config.yaml
n_layer: 12
d_model: 640
n_head: 10
n_kv_head: 10
head_dim: 64
d_mlp: 1728
vocab_size: 8192
activation: "swiglu"
norm: "rmsnorm"
norm_place: "pre"
norm_eps: 1e-05
positions: "rope"
rope_base: 3880.0
rope_fraction: 0.75
qk_norm: false
attn_scale: 0.125
bias: "none"
tie_embeddings: false
parallel_block: false
init: "normal"
init_std_qkv: 0.0273
init_std_o: 0.0
init_std_up: 0.0273
init_std_down: 0.0
optimizer: "soap_variant"
lr: 0.00209
lr_mult_o: 1.26
beta1: 0.95
beta2: 0.98
lr_head: 0.00753
grad_clip: 0.5
warmup_steps: 200
schedule: "wsd"
decay_fraction: 1.0
decay_shape: "pow"
final_lr_fraction: 0.0
batch_tokens: 262144
seq_len: 2048
doc_mask: true
train_tokens: 1478000000
steps: 5639
dataset: "wikipedia_en"
Each number is 128 + 24 x the weight over its row's rms, rounded and kept within 0 to 255. Layers, rows and columns count from 0. Numbers have three digits each. The size before them is the row's rms in percent of the matrix's.

# up: layer 3 MLP up, 1728x640, rms 0.0661, rows 438-504, columns 128-191
# down: layer 3 MLP down (transposed), 1728x640, rms 0.0586, rows 438-504, columns 128-191
# gate: layer 3 MLP gate, 1728x640, rms 0.0654, rows 439-504, columns 128-191
up438 094:115132133116150122129132111131128106149158112114084114144164143123127120179111145125109116175126155128122136133117115116159127144155097120153104120091140138176102140145102119155098126086094140
down438 095:118159153118142107089129114120137154130134107119138115156155136130119130119117128135085115157113109135117145114108141129135104129129141130109098139150170155134117111101118116095148099109135170
gate439 102:122110179130112168140149121106109151160106112111088114155157098067147132147125165099121125110085116108159106152132102125110155100136112131126156119092176127096127129144106065143150109126134112
up439 105:109098097140114095107118153117124173142161126113073137167094134153110086143141135098137074102139151156154100098136144145162130118118123106160149096147125146158103123157134150113096199117126164
down439 105:099134134145085124121125122157142149098176140119085110142096117121110111128137136156168163141160125122118131104150140140175078154107122119190158091135125160078136118163137092150106147141125098
gate440 090:132146104201158136153129137134086151122130110115142119135135108134125146139072096129138071127152122107113151131089118131129125116142159094136111102122174184136178098164117148115121097133126153
up440 094:125110117094135134134117115137155105144141116161123113130090133091145132096148133110159155079084147143132090105114105117132101077097128115125121135148118132122134126129160089136141150090129096
down440 093:108114138102158147097113109137130131106150168159147095141103117151166113116138097133148122083105119115153118181104126123133133160124123165100160116140103147118125161102148147172157144133107137
gate441 088:157084142112126094149156135096113092149118138153158112113155162140144141108103126126106138128141118157135147162107143097106162149125114083156108156162145134125120121145100124099100118145131088
up441 090:129187110143107118130118129196112109146173154140140145088076088119109132110162135092136118090147140125117127148113165128152134131139111126115126132142149147098150094117094130150159144122128167
down441 106:121151126127110114086111136168093137129134126068167160076118092141154185101121154158141099130096109132128108129112142137174134108144112106117148067162159129129143130145110135161169126153129107
gate442 096:108097131124165154109141101077124147133163202130145134065142100144136117115148150122133139130075061073149162172119170107106123146139084126149196096155111074097101143152132156154123142154081093
up442 095:140163126120133085111123128135102140111103121125091141171123145139125169131113130121129105136160139134141117124155105132099105134136128130101125110128140112133151077117120115085147121118130129
down442 099:117162083147146110121089124112118145098159189128136098061139133142157155141137127145190087140132137068128145150177154166120119163123095079142109139131156100137094172114139133144183087152094119
gate443 096:147117152115122168104101142116100133123134109137136117146143137106145091091118133115103140139137138150131115120109104114130126128091078119079164148093142108117130144158137132105151162129125143
up443 095:123138123140123161158133142143110139105109110141165154120149114106124125152130153107126112085068128071141135150071082122156156085142145153135111122117138131146153158121147123094115118112158113
down443 103:126136119089123091198138086127134154100119105137132103115143098105131169143135138088107157156147097085135096114126108149137156091157141123129113161179138112173118144093123136084081169149166123
gate444 103:143121145095156136138100097125185162116166143133156135119106185150137150087145139142158185158117157125088126101086202151163113128112163090152106153155120104124130121126125167143162141098123130
up444 099:133111130121113150118061132115120127112164104125138125116146166139150129075143070129173153074136123144150137134132143095211114180147130094127104134148135136141157122163100114084113164070123147
down444 099:105112110076118182150115133104163130105140107113128105125133151076103099155130146113183124102131166094117132124128130133144169145139126114105142132095155133144122144115076123116157181102170092
gate445 098:142062116119117120102141127159130140097121133119140132099137135136121123135147156111141142123140041108109147133136152142122138117107147110131137167157145134132143120161165126119090148121141106
up445 101:113151182133125135112146104116163117142163153151168125104126155162091079180117149109164147099161130145158152091146071130129107110082139121160153109127108101121137113095134125099094151083143111
down445 098:129136159126146136133155113119140087190144098139149106107140204168078055108111128101141154119134107119116168123116122146102108172090137112102110137111137118130141096140148154131120147143117133
gate446 098:063080119085113133132137114129070163155098156132116171112074122107114114153130150073131118152177141131130142093144119125137147086156074116150154109107131106192126122148143174135137121104159100
up446 100:108095150083136145097089158077122145132098140168108108119084109141116104131106147097136178155132105129124148138146085083172118147163096117112096098116133134165144122095105107169171121112131096
down446 098:134130171100116129140087117156114164136094136113120135138104128157103096176159156107161145092120128129129118129142143114158107138109128116153098122127109127119138114089107109180151166098130128
gate447 100:139122157126137147159139128117118142116134120138119133105105153133125129113160144132129098149108095111107158119130153148115098139122128152135134165116097131182150131123125119170128122106121124
up447 102:130121132101124146129110118118143153095126122155128143167136099112124114093119097145120094155142117137123120050126097128138127145158124121127126153134132123139121140104138140156114101113191149
down447 104:127094117151168148145159131136142086114122154139150129138122163171139117088138106110114101116118106143168122106159112141186137125131152134102140108128124131106146142114135164149135169112171131
gate448 116:107173143128110109111109143126147101135115144113111067142085134166108085138130111153142101088124128131138102127168159126161171088144184095119115126136123153128128180136155130133186127125167112
up448 116:120157093112114088117144137143118128102152174150116099107116102141055082167146148149167098147127128134174113148133114119197155143138144103126100104142109082164129130142132118144161122124150109
down448 113:111099100150104134104120148125150122116137171146100126128143126127116149140144116112148135146117173121124176152113139127134142178096128112126133142112084122124154081134104135099161123104130109
gate449 089:136158161155119132119121138150111109075126179145143148124142122085120143055128103120115156120124152131120151113112122119144149139127091118100149163112106127135132140142147103148146164097097100
up449 092:103136126122141098166118131124102142098133159110157182150124140115118121159145120111092120125108116090085127135130131120141131124149126115126127120165100147113134097120160115123136146112140166
down449 098:129137086117063159124101109077166075128141149138106149120104137121119102127082140146082130113116128094118133185126117121147119108172132087135155118106148151110153167118100087137114140167150158
gate450 096:132094099147103157107169145113119135156136150165111182086148094150141151131127140112148136120121139126139140134147118105103161136117098097100115111116120110141101126134101169159161158160146143
up450 096:195119107149157142105117133115129144117126130161128145126118090154138089129148137112096127119141143105130170109151145150093133089149170119127098137104115137109147132117112110116177165146101132
down450 093:162102112134134146130101112106135094135105110131103121110094098114122191170135133095162125124111123124096119121161156139140132129159160141132110152130122139095138146122152105119155093118098101
gate451 088:132112134151108187105142119112090115133141107120132116178132145106149192181106145111120097122115123123124142161166115113112122082137109133090117121127153169139146121109122123148080129148169125
up451 088:086100098117098150180131103143099088122110100130170088133146099134135166154107118105120109092109118104113095134151096086106116089134154117107127128151173133137131108156098113138059129111179165
down451 094:103123136138152116137145108123095117097135158114113124109113098120122138189175107113142093098083131133142102097161130138126143113124148129115175125134121134089137154135076141151155124128127133
gate452 104:131159108184186135118098160106126094105114128105126128161126122125110140140158124128090154130110143140136125144121128108118180120122134127108123100067159140119170132126098090114072129119152176
up452 103:125163152165147156117152153104100119086129119140129112129139144107153142137140110112146154141114137152098150126127157110127137098149141121120146132062178123151161105128099140126104133128112181
down452 096:131140138111115130138150162124129134147084131083142112148133145112077150128146067135138115145148157144114129129127165138092132116126149111099082140117141112151141115162139073132148146128133166
gate453 098:122120129168173074100138171179127107177134106155147144159154138104136135161126172142134185136169111104107096133092115107141090120132116131167108113103125162127128127120119128114122120088113182
up453 090:133132148162140183158150106134123139139118146116129121131131145100148154138126109172100110147126180130121086107134131158127161110153097112108124107157136106102135131121121134104160161136127053
down453 098:152141106136104131131183080115100144086132122080108148102161106081119150072138148145124109132107165170139170119120120128105130115130119121143148154126124088123121113081138149139105102139124141
gate454 095:135121116131151107117134131094117122116146186137115138109174145148084109127145129119105146097079123131110125141136124168111136128134139128126150134165138110154144144142088131123098099145118133
up454 092:124145105136117126102143132103134153133116154106111138115157117126131150115091088115098109150116118145133069110137090182111135133176132143130109132118140124118149083084150113107106127120114125
down454 098:093185083112142110121141103135107127117086172127145080133155076082133139144138141157124129113136091093140073094121088171111117154192118105131130152097129124105150121108145098100160134107173133
gate455 093:108121100155131165168134132151095152138142178115141132085124094133142131131092136102142107146144106142082126120107129149147101100120091138113138084114159104189172097128153141105133066121167123
up455 096:146143119158141091113152117124139146140130100103120178116147142096119099149138144123152160143143156117107115128146125116101124068161146134121159137115122106167126147130108156121124123134149104
down455 100:138128178148124150162110127112150106131116124135133111097157102149127124131096158189164122111162141142092155120129139118187152146148121138111079139119116139071113125131107072100117104121135133
gate456 092:139133126079146109147161148138113136082151122120158093110128123119112118134114084142136149122159138100141149157162118141088108127127118113145146125112088097101113094098096109143148120144156107
up456 095:144088133150098147131149129080122088124106148136119188136146155104129130085134134121145093101105118117111137123114137110148110078092098148096132133164120169179150184167128152084118126118115157
down456 092:141119197191125136125122119052136108139083153151116141100101161117150104108133105117096146128074125125121112145107101150144135122137147112082153106134099169127142155158094182117106111157136154
gate457 099:113174110118105157120093111114110160157109166119132140094096112118140143114160164129118135173123096147138105135130117144124085119159179118091114127112147158107079171136151071173117152122140103
up457 102:095115186154101162113139138122114158088142128132147154094090108170123119126148094137145139114149130137186110180128119131122070167157140114130125125114190119114124137160098111156133100104121139
down457 091:160111132142153113135114106110144144156093119108096103139120133128130129141108155101127123127114140183106154133095107104148087147076118118142122149106111106099126089155123075175133081102128123
gate458 095:154115112106101118134112105132140114120144141168113154125112141135161134120124114144111078157109145143116118106082146131114154103118144092109135146100206099122135183117150124155130097114118121
up458 096:100106150118133154104172155077122104156129173075132139147160144135130133119189149100162138120156149147136156119113119095139110148165130107127150121168076083094125159136091131133115148126050106
down458 097:155153166073133146133147145134096115118096109100102118121165142123159118127178162069141113097125117153129110141091151136148117130129124096130087131174078108083120138140074127095128131164093146
gate459 090:112141138117099119118164149107114150145149129125135167123115119075125120152157160131087135151126149099133152085106200118124159130107137168134081110173138133132146101120135099117094122120169155
up459 087:129093103163126138145134145107113119124063133099122108138134126149121127161108096091138152112147109166117130130134087128155102175123139149105122146107133117089140086127138150127093164140106121
down459 095:142145105161133146146127132123107115070116123126113130156159148122114115106127080157144150132134148149115113156134120119137113134177105095114097166126146103124121132143132100139109142103126107
gate460 103:144143139165149186133158198160116113155107090139100159111066093150109174184140119150125143131136184124126089115165141115177113138180116114135118106104097140114159130159143120162131130130110170
up460 100:131111167141099160144181115135125126152123110157099124094164182137132122116145141124100158126156116123128126121142108153116170124153125142136137104115127181098060100165133155136116121143114178
down460 098:133130096145110098107156130113087120137121102131108117119141150070085178143117101102112066111168132123088139137147117126154180145068146168098157117156133130093100181134132142142143114133133134
gate461 095:169121129149103130150117105134119109113065137150135113131170132149111099116128144113122132131171094140155079137127143110103148117112115120101142159148168113144138140182156128081123134118137104
up461 098:167126142133120128162130145167070122103088072160120141140131106160140104125099146129120139173167131151116133127136114128116132143108094143139131169127154119126182133151116078079095090114106092
down461 099:132142098121138143116133160140103094124114112103143124111151121073120091120136190081148110100176142150103163108126152134124120116109097110091146129142181107121178138098103168150121088103159093
gate462 100:140126151172140150128137130112139123119159136132095108128123171139123164135126106102124128111127079136137090099169149178092101140121103113138128088106142107126123084143080156136131105129179144
up462 095:139115141134131110182122110157123116091122182124133114164118105129133149147148134155112108103108173128125125157132141175163109119124137127115088086128119135107151121161132111161124134127121127
down462 101:098146131133145084078190135148123132169093151109099135140150118069122105144100124131112152159119111106126134176105121126131146148127121138173174146152129119151131104073119129122146136157126126
gate463 100:150143139144102095135175151147109108136108129133122137152124144107128127131142132101132126101122115150153122154089115118117160108121137088133144115140149123111135108131113169126120138108082126
up463 093:137161149111094132140147125151133129144159153106106126128131155109169131136112115138162090158127129121153138144118130175141129132101126107130099111141104141135136149139147166107122140095120092
down463 099:159145135135163133114137118157100150140121120106079156172150115134110109138138190143158124113116098132138167121130137129094158055154142142144147095101096138158140127110145169120120125102128107
gate464 104:102146092075137117109103118162179128121087141114113122129184175158130097175113125179137148143081145159114127126096126151163128074123153079145095163176187129106133114159123085123095167114090090
up464 102:109155093070095121110108156141140133112119087139117093184133174108133127149147153164121130133173141145116120126091133140117149140098170077114117098106163101085121108140147128111114184149122111
down464 100:099137117145152180123092151113166153118137162135103104111142145088132101138146115135170144097179186161109134153150125112091139114117100108102138164118110114142145111107148095142166106115126150
gate465 095:128152119131122114143160147147124155168149116129113141106115120101092129103112186091120170135140082162106120162099146101110094122126161114152134098095176142137144108077146106115122118125136119
up465 096:132130149157111157129120150092105143142121103154129123084107147150126170124140178132099174134127109138096150162110128143128153145140179122158168122088107129109146156106116139125110121148113108
down465 098:125119126114147180144168160065140081135143108093140114143166149148139104103141136150166123160154181118132091096163119161098140130140149146167140149154117136116112100124107123103138132195128135
gate466 096:121129142141108137114127092170121100144135177119109115094115142124126148133128081108105078138093117113185126169128148113111130167096135149153118151114116160169136150157129182129115143148151110
up466 098:140115107120106153146122150158135092116159118154114141150128105130161134092130170117104160117114130132117118153162093169124138111132102125176157142127131170084119127135112107136104130133089159
down466 100:074121114127121056174133161093103145115106115118127107117137098142149117136097162126151134139112173107118126132137155130107142102104102153138151102083139161128146136118140131095111133121049168
gate467 119:123130135124130149105143093144139152172099153166137118127140147124141130140135131112153145141136125155093109121131157192115104122121169170091078089115127098156090079085109179114093136120134127
up467 120:128105161111161148180100149104115110124087133127202134114130134136130159117126098170169121109118111152132150164130126090108110161134150141111103139158140122100104065159137155120120144136100109
down467 101:119132145120149150127112149133099140129104130088084154118093113145158179128143110109137086116121135167133146097110102131129123138140172135119109110139116132135121136103119100153115097155149090
gate468 097:155153150105123136145138113139122131134104112097086114128100100117163159086133149127144166111117146117130176097093144132144153118123128129137115117113157168128112153153147131132144147084107105
up468 092:142119148106095085168125162145152141130110119166118066097104177160156158117102132094161143124110122115153125124090098139116141120131099064100168090125179110147130107124104101165172141151161150
down468 103:135138120151121126128163126109136137126127131091081123115133125122128106115143110116136119096095154152096122134119097135110159121146152121097172119083146159113118131149104142162138136150150108
gate469 102:130111143132143120132091139139121144144123103147140095116138155130055141095110063125121147110130085095140096164148153145091119155136131117132162116094098121132128095108137151130102136128164109
up469 101:164132117114170123140122082168105130138149158159146098158131123116092134106112116091128126100128062134146096117104163131098148102152128121140119139109149110090074099142120147109120101157092072
down469 103:144118125122118135140113150110146124169138143141120111138119126156091134081051083066098130133115079110106119161145118161107135123111123123121097152122122094095128118112115188106143140136158147
gate470 108:131137120131152123144131115132126164126150129117048171127075109162095099129126153102085110142139121106102101126060131150160109131186085132148137133098127085124118116125089108111116123132136114
up470 103:153100107126146095137150177140128124110140126158088157091139175073150124099110115141112125108133096168111076120107165107146168164161080141113142115127108128110158157117142117136139144165152145
down470 100:146121133128137054127108159175129163161122098164105116143127128125140117143136124116099090150113141108105121105110107145181139097100109153120092110161129092109109144090137128143159164170150120
gate471 100:085144115162197129137149124112149118115082107153123127135098080133111163195135158116163129150095156110116150136144157118144110155151095145119132101164082145139150124144115158116124146102128151
up471 098:138072111129072142154090105108106117140147173085126111108133130093142116088105120145097129103154119158127114130158117134111132131083139141170122126143111082127108162118136117123146124151107139
down471 094:132078158168071118112112110128117138134103098123113133142124143156133158108127136121094160136140158130160094158102167132091154152061158128146135148161109125145126111136126137160143121138153124
gate472 112:129060111142104129105126113091118136115129139122173136138111092142145111174123145154125171161115122101102142137129134074120150094129142126132101130161120104155138148111151112091135122132174113
up472 114:158135100101088097192138124150133131086124112138130113138116118101182124150126084117124098132153128124116118128111124159186183103134121142175127121125140133141140142112107131106130091121147118
down472 105:131126162175160147142106138123140152141095118121113120124138178160138098122170163104119135124148161121071130127121120155113122119146104121105108086106138130158148092089160140148149116139147102
gate473 099:122105165153118154149145181136130137136138153156150088130134129124141125121125154128172154160101164126137134083119142129138106140073122137119071126105123076152127103134153135162132170119121138
up473 093:141157130114148153123160080126110146152141118126099149139122146178145098143119143149136136151151110138137145161103136162168136156135119139127123156171113113199146139129141104101134129143154159
down473 098:126122120106121094130157108123143162101118118140121143119131139120183123116148160107134144126131101137130110081088081162153100132054125163111125118176077147092143151100110173129116099087150128
gate474 101:089142148147088155117152090099124100145177087146123118158134126130188131137142125135089135126140138125106137097135120107119117129149090125160141151105141175152166116150105162108164145076120136
up474 100:124146056109136093109093143157120139122143137126114139115122139152134124133122164118116124097139112127184098141107152158122135138138130150108136116119090088141130124130141097140166125203145110
down474 100:141149097168125122126141143139153162103140109139101121131083103149121147143109115087141122154130116123151163123099166127131154173174105198130097093147111120168105118129142135115099126193180103
gate475 096:118157140125102088122132137154162104121089140165137127169082155088152128156119092143154116135156174120124143120138117099114086157123128066155122166104152117130138170122109137089151093125124142
up475 097:112099134123108116129123192134126091121151109124110119113132107106133177167138111119110115139104095153161115150174106118190132120126130108119101122119187133159148160153146137122112105144099136
down475 103:114154132157152161162125130099147185105129111154140142147141110133160143125113109091109096138086091121129095146134156130133187123178125111129116103137142158159081107153118200109087105132121108
gate476 101:081136136123131087102176129175164090167124095110144161139104123112128122147157095097102159136145157102134143152132131154136120156104160146119143101148124154139078136076182131130106102142132102
up476 102:186091144103146129154137150142100141100109160094152138174124110151113126171114123174154109118133149144103101166133119133106150125163092125143099075112135152109103190119126102146112117150123143
down476 106:135130109094138125140140118117128151118132159131114117154150128171133119139130145122140134120151123136082115137099142119115083114108113150127089119142133146117133148157146117133191090122134097
gate477 100:127083122151122128119155148154144098125148106135091131125119162138168124138121106156141128144150128132103126127110142139104107136118132135140117144122102145135161153123093124110099138115099093
up477 096:110083091183107124142107114119147202125160139113144139126105131082102129108125115102136112128128057116172125150152171128153147122100115177143134144169140103187141090126156121163126094133124106
down477 101:158075081174113118136096136118127213145137136107134128101135105074110162136130114094111146082105112150138134128140155210145139135118129178139115150130160108157153113151133136124095151139117121
gate478 103:122092119148130159136150157156117118113144131120116120126104085149120138104081151094174161180151140131145150131076133146162129159175103130112116124144153126134137107187109135109136113127134113
up478 103:107094117127112086125123123102151145111148102176132139144117136165135093074126118086105134129126124112159169098124141143071154142130123140144118152123124139130126166120088159155124137144121115
down478 104:103141146112098109099113140127152158076171117143140135159067129149135122126122147111120108146119113099109177122100102121111101152152133131136117179099132160131143131147129128157139139147128120
gate479 104:100103125119109108117106134076112122138112121141137085112130146126101180174128159119135145163096099143170132122124128106155131145102133119119138129133128155105155128124159116093107148138138171
up479 107:108141158094093096132103137139154140139117147149099142138110129103157129129146138143142113154194091132147146123137120100089137151133101151137132107116169133184099110139120148128177101112120137
down479 099:115169167124160157112122174153153121128147123123115132087136094095157083131126125157148131108142096126140143153109106084088154119123092168096110147120134089127092192113126158136132181114133127
gate480 108:093116117116163133180122140139105099140156149169146163138143083142119122205109102098121133146138113085129155119153140097152142100139118118121117143128147117148136072175131138172104140095150119
up480 107:139118112142132180094136139128106109136116167081187133135122100104124124160127092133116095110114109115130073134123148126120138155087186107142100126134108121123140140102129139116086159134135128
down480 101:117145133169128144125079136125096127113126140094145119120161160167144109172148119133097120114142108135140107148081173155158125116093142111134141086141100106109129076139138116096082157129151102
gate481 100:165124121150151081119132135111179099125121102134160155113121131129147069104117126110148188160123127106123182080140123093095132132144136145135129124141121090115153124119133121124121156149105155
up481 101:103129159126122161153165090134089134107146136130121096162158113111157137160125144083160144107110086142124146129109136145100131129158141148117148131112141113091109142134093146135169151094144122
down481 097:127136096137108133163118179145168118128096121119122116115135082071125169164105119115100117134109127113117160112085106187104102134133120113150167106138132118076144133128113142149110146142133098
gate482 100:077150111128137108121160117138124129122126153138113129140112139132102124130151115098137168139121123130132099124126133161170109132092150151136124164118133096145124147165128118099102140133146141
up482 101:115130113152157126135135144137149131111136160133128095117163172133133121147144145119050140154125126114129160130158141133173101111125117145112151131126132104130115150154128157164163139143172147
down482 104:107164137156125164176095140126144163140077135131042139088113123086134145099112125112139127156109109143156124115124124129116093124154087123124149152113142109135139086124153140093147106139106144
gate483 100:132146108100126152161127142051115115136124117139105089118150095133118123184079123139170138100112136132132139159100101154114134093183113121137123111135162181118150126128156083139140125157152106
up483 104:122144129116150157117130103119140128094174079106157202157100093116160154184129127113121143116114127158115137130146140139103081131128151131101129132130135178134120132129123114119115124120121139
down483 103:094164135100170138096169085123146113104141150099130175112133151083115124181120091109123142151127164175102119107077153173128107151134134150143133140147189132121105134096084136101145156111102159
gate484 090:101153155148104121125110132117143152133126122164103146109126090121102139124128124095134098140092144143124139138126076132106178136107157151105111098127086147136144137079134112108126134151096150
up484 095:166152139103136126114158120138101221118102152167134161164110129100131144123158149165159119143110129114104107194116152154114122106124127117173123083156114091118176149110128087113143106133109117
down484 096:131101103139090163112143071143142147128128139122134178176135133109121125105134150111152136149114154135140099187103108092120149087160142130124107145108127129139125094130155153111155127074129143
gate485 117:130134125144152159105164122156114162106102153131141143083195095131135126099121173054128107162149136107121110139109143169083169148090096143135138121116097088120110151126089098154117132125099114
up485 116:151136110124153102101123135153143158136132109111173134115105134143105153114119183116141134116116132111091122147080110126082170152120129120178134123134176114124097122152190117148139154139114156
down485 101:151118145137108135093122139150105142153149102122120142083123097159132147107124115147094145127130149059111153185097182123079183158132128114207100123101122149169120115120126121134131138121143185
gate486 109:134138119160128138107159168149110137137129116142162100143118178138089115126095140101134157140131089103103125115114142118157172117112147089154105164090081153105139120114114158152100157121153075
up486 101:145143114133116133130150122122140118139123180121150091134113132120097157128144131131118130140098134156121121143131122094096091171098154163129112110166112129081180120105069115131151129096131117
down486 099:120148129104091100147128077132166118120120136124126158134140126141124086119118133141101065129132103126141128112116119165126157117162116119145141076043093120136166134133134147131077141149115147
gate487 103:146150130159103129148135174136126093120169118110077096108172132141146156129149125128113109155147095133107133146161104139143138113108142123106097135137156099128121151145175133111146084141111095
up487 101:139116127163129131129120081129133117114126120161137154096115106122093156159100120108127101144156140103141125124116118143153134112153111094131178128143127079141131135131134163135140112107112151
down487 100:120088152134080143145123111154143131114160074174135160150157112110149121160140102111104101169130162132150175165126113176171127142103127109144158117181107138095137141150103104096113114114111133
gate488 097:141133139145115114084096153133113059142133119101141110170153129128111135121098131113112157092132137149190137107162109105155101136138100118164156115150106153102140147167146114116142140126104099
up488 099:110103090093075157078144161112111097118095153081182103152147129112150132139111131131123145113140103140138122103133090129109118100155105096121080091103090112171153144139097150135142118106126157
down488 097:069113136100096085097127121140107141142112120098106097178136156146098174169143162122125117110197095115113129121156125137132174157144110135153122130114137090144119135152138132103165137146151152
gate489 097:130127110100155147103135125083141159121116118124121105123161126112112129134139114130127115118113096135130140147090166099125159150125126168081129090136109129153152127139154124163161094082147127
up489 095:143070123141131125145072086145113141113111161145133118121108109091119154126134100121142159163148150094119144108121159151140145113109123138100146122166141155116143153096166123170149098122156087
down489 101:128074134085140164099136141114091120106116106090208074108128130113133138129176128147104119121091146087086115166157141103139095152107106127086110069141147149138119141172122136178110119140172108
gate490 095:133089127110104128142164088150120167141110118110161124148105140115181145101095158135124104125143196086140140139111117106120140110104124085147200123170095143124176109146085095138145125143084118
up490 097:151128075092150147142131113171142142103121136137136139135144126123123117143151108088092131186136114161128114130104158126183182140106145160150152132149163133145142132128145169131144170085145102
down490 100:136114110109061077149122137111133132110150159042089113120104139124123136148122148105093133154122091122124106133109136087148144138146146130131146171117133159131079104170122150161165151143141133
gate491 093:134188151092119129105157147157096100125144140134132101128145143186128126124134131095101088109116125136150131137122130132152117127129129133161112106122133114130110144177111100119114118132117073
up491 097:126106116136140127114137089125136155138090106119107152138148121120162163139132118118152193136144138111074138103184141146155113174088168139128146135164114149174093139070128136119163166104211166
down491 092:095156150141167154126136177123086185160129068120104157113114131142133158157146127145145147152113121163118103100119103110169148140112143135137133134127131136168153118115109134090153124143136125
gate492 097:102144109097161108123122129123153147123142137116122101095131146097133085167130137125112117164114119137106137094121111141096144124145152114092120116134131142131088098123161122129099112109141081
up492 096:129166147149091128110115131163112153145114106085145153135130085166139111127111135111167124104153112146116108125156127152148141093146107143109136120071153098105136155130149144148146084166168140
down492 103:104170118139096143164104126168122151177110125079165151116183136177156112086171102165156111086102131143105148108096166122127152122148087157135156097111133059116140129119143144123082136162169124
gate493 106:129119084111117082107107108137152103128123137123161116129136129106129091142131138161143122137085105129131116115105158176138143145157121110144141118103117161112128132159133085119148145133137135
up493 107:130144127140116104160160120142143128068123113123149138152142125136136130117102130127144127129119147091122124121136145129146121109126090121131147125133123175158165126144149104143095157083173162
down493 102:100146148141124117123129107133117135111161114138135134161123160126147164151123154070126155181130113101120114104118152129132154122138142159174107140150124118148161105146119112101111172095140127
gate494 097:078110130150108117140134119187165129112147139148122139115136119129131100123117126127140135144109148114136141093138157121113141124159092162139142144143147155163117127126146105147121105172142141
up494 097:129140115112098173132135131109131132101088127107131135116128168159088117129123142127127118143157089095116103115145114138139113130128143113146091176103133109114148138132118131138128137116131145
down494 097:125134137116132140126128125126119110094116108138129155100082110119114133165097122123108109123094086100109119134155158138121132137101133097167055158118093104083164130155133137153119145130115172
gate495 094:126097140113158167108150144161166172091141124162150142077117149137141132102113109122165142112124143175126097096127127140094110131100118110154098125162086101098131118122104167136091146127136066
up495 092:136119153130107051150155096162128124169098127129136112146135169125129153134172090170130131151139130111062132161124115144131146089137117142138122149135118144163125186163097120114132117133127119
down495 090:074149117123152120076168148089145101142105133145118158114089127095125118113134127169118121123088127093102163120182160120120147153129148135182130126135144106153137181141111128125133095121151117
gate496 095:166107102131149082098111160138101121098117100089144109143122144114176119165133128112145140124093137136111115148068102132118097174129162136140149141123141142147123105150108114137111131135106170
up496 097:185122100118118120143120134129141162129129105122140134123114139108068120119121112092126097080106115107112117121066165166104084139154156151113148108137108122162206108111127165136135145142110126
down496 101:124153130124126107091120111114121131111102123148125113131118164122131109129118114128109136144128122161095093098131138158154105145139121128110122134127125118140140158131121114141123111195123144
gate497 094:090111173107125138157158161133102126099096141138085143176151117128111140115112113093119140147103147157132128108158116097146144159161087162116110150122109139137144095140128161134128073092092173
up497 093:126134106071121135166093204150115108147119097111131163111109123108135119128129110127142137164113075139141162184145133150154155156097122093154122121141113126103145132144172124129140121084094129
down497 099:143139133168117099129140128136171162108094135142137128134116101117108171161135111103136148131151131118124122111150121111128105136143106145112128121151157074102165135081104146123138112114108152
gate498 100:149074161081162115115123155101120166091144131120135123103131148094157139121117154101158149137154119158114083120102135132098140120154161133154116139128140127143124148113126088166108147154138127
up498 104:166142129096138153152128112118162158095138163131166147102137129109136149149103100142109176123095127174154108141179113153072104098104160122125130159131120164161165118123126131151149123150144153
down498 099:111175122098114126149139124108116116167151124181132102120141099127114146142138130117088147180141127140131107171124130112083091098154110130160144127104152128166129114089159114109120148103117135
gate499 101:144152129108177122102153106141125079119153104140154126142129121109121125100139127198161122144087130157122143150156155100150149126137106125138101167114099139106112094081136090111128099102122126
up499 100:150149147132125116128146155162161128100114133099143146128127174158100130130133155125100127152065170134187137185087154134100130108133163104149119095152076114128125093090120133090145132138123146
down499 104:106150093100117165158131126130158141151113089138159136108119141139158132146103166119111112125122101146111082086148135125107126144145157123116110094141099142151141096107136129150141100174116163
gate500 102:145078103139149133090129150121126118142100119165162163116149175123159090097097113154088145100131134155093130121194119124160170142121124121130183173138114084124120124123123079123172162097106122
up500 103:090121174119089108094135135130126130164110123137147130119163137118158125137073152170109131114093132169113100074122091136132117131166145138125104129108100127131124123150110077147131103139132110
down500 103:152151078116134114156107145160093135167131098120074121133126152108151122097145094127145098130127095160134152136084086123146125125133149148141128117126143134113174127165111113101138119104102126
gate501 105:125127131151132117166110148099082159077119112107108126117098166149143144140116141115113159127084102134155125111115074154091115124140126110095116113162105155150167157139111102077118149137110084
up501 107:128068117131084134144139138157141150083135142066114144117139144125129154146137164142145120135133104136115109130118181149102147119139117153113134156127094127152156116120123099074135140101100106
down501 101:087147131150112133131132124141111115114151108108099122054136116140126146101137118123124152089109112125139123096151109137062130121079130099124118118118143162130124118134140156132120097127103165
gate502 098:186120145120092151112115116157113121109141114137116139134114154126154137132130170094125158122132142154164160126191138163123127163092122132037139093135122154129133149136094158143138122137134111
up502 103:135130112132120154157130092167133118112164105171131109133130171104135134129156148124121135175097166140167130123148155118098170075117084197130135139117104138092143133151158142106105117166076138
down502 103:132165115087108085127159129144166127158095113103174080159132149193145124115108135120102102150128125182128133140117129108098122152102106105152154104133135131131164077166136108111143155122118144
gate503 093:149107123115142147112125127140161135124108118124107081116137152136114132102141160121113113178140136095108113116165113120099158139146120093086126102122149144098102135120121092138127169104122154
up503 090:104140076131103180086136164159137130163129133108105153133107098096119104140165165117143091144118107106134079145120086138078143123154126119140164138104159105128089120114120103100130139118116130
down503 098:140121138165143125128147094137131160102134171122096138158133147149140120162136102169150122130131092113126116119164126122103147101129095115144146134106158137088097115116120054124121131096116145
gate504 096:175099184113119149137159118124154167133100159106106120139112153128101142121107081191170132122118140173136106113148090130117085172145133096104167131118122174145112137125113159108137073147104155
up504 098:126140155162132109152059164109121126126153161128108140211129126123123157151164167113117146100111126125142113100172145137131135123124114082140067114124148116140136179158119121120105118091125118
down504 100:123166143105099125155139154136167145136152151164138138172159120106112157091137124147141130137091154139159168145151120081122073140132104143119156122099148081155146122171127121128109120176137151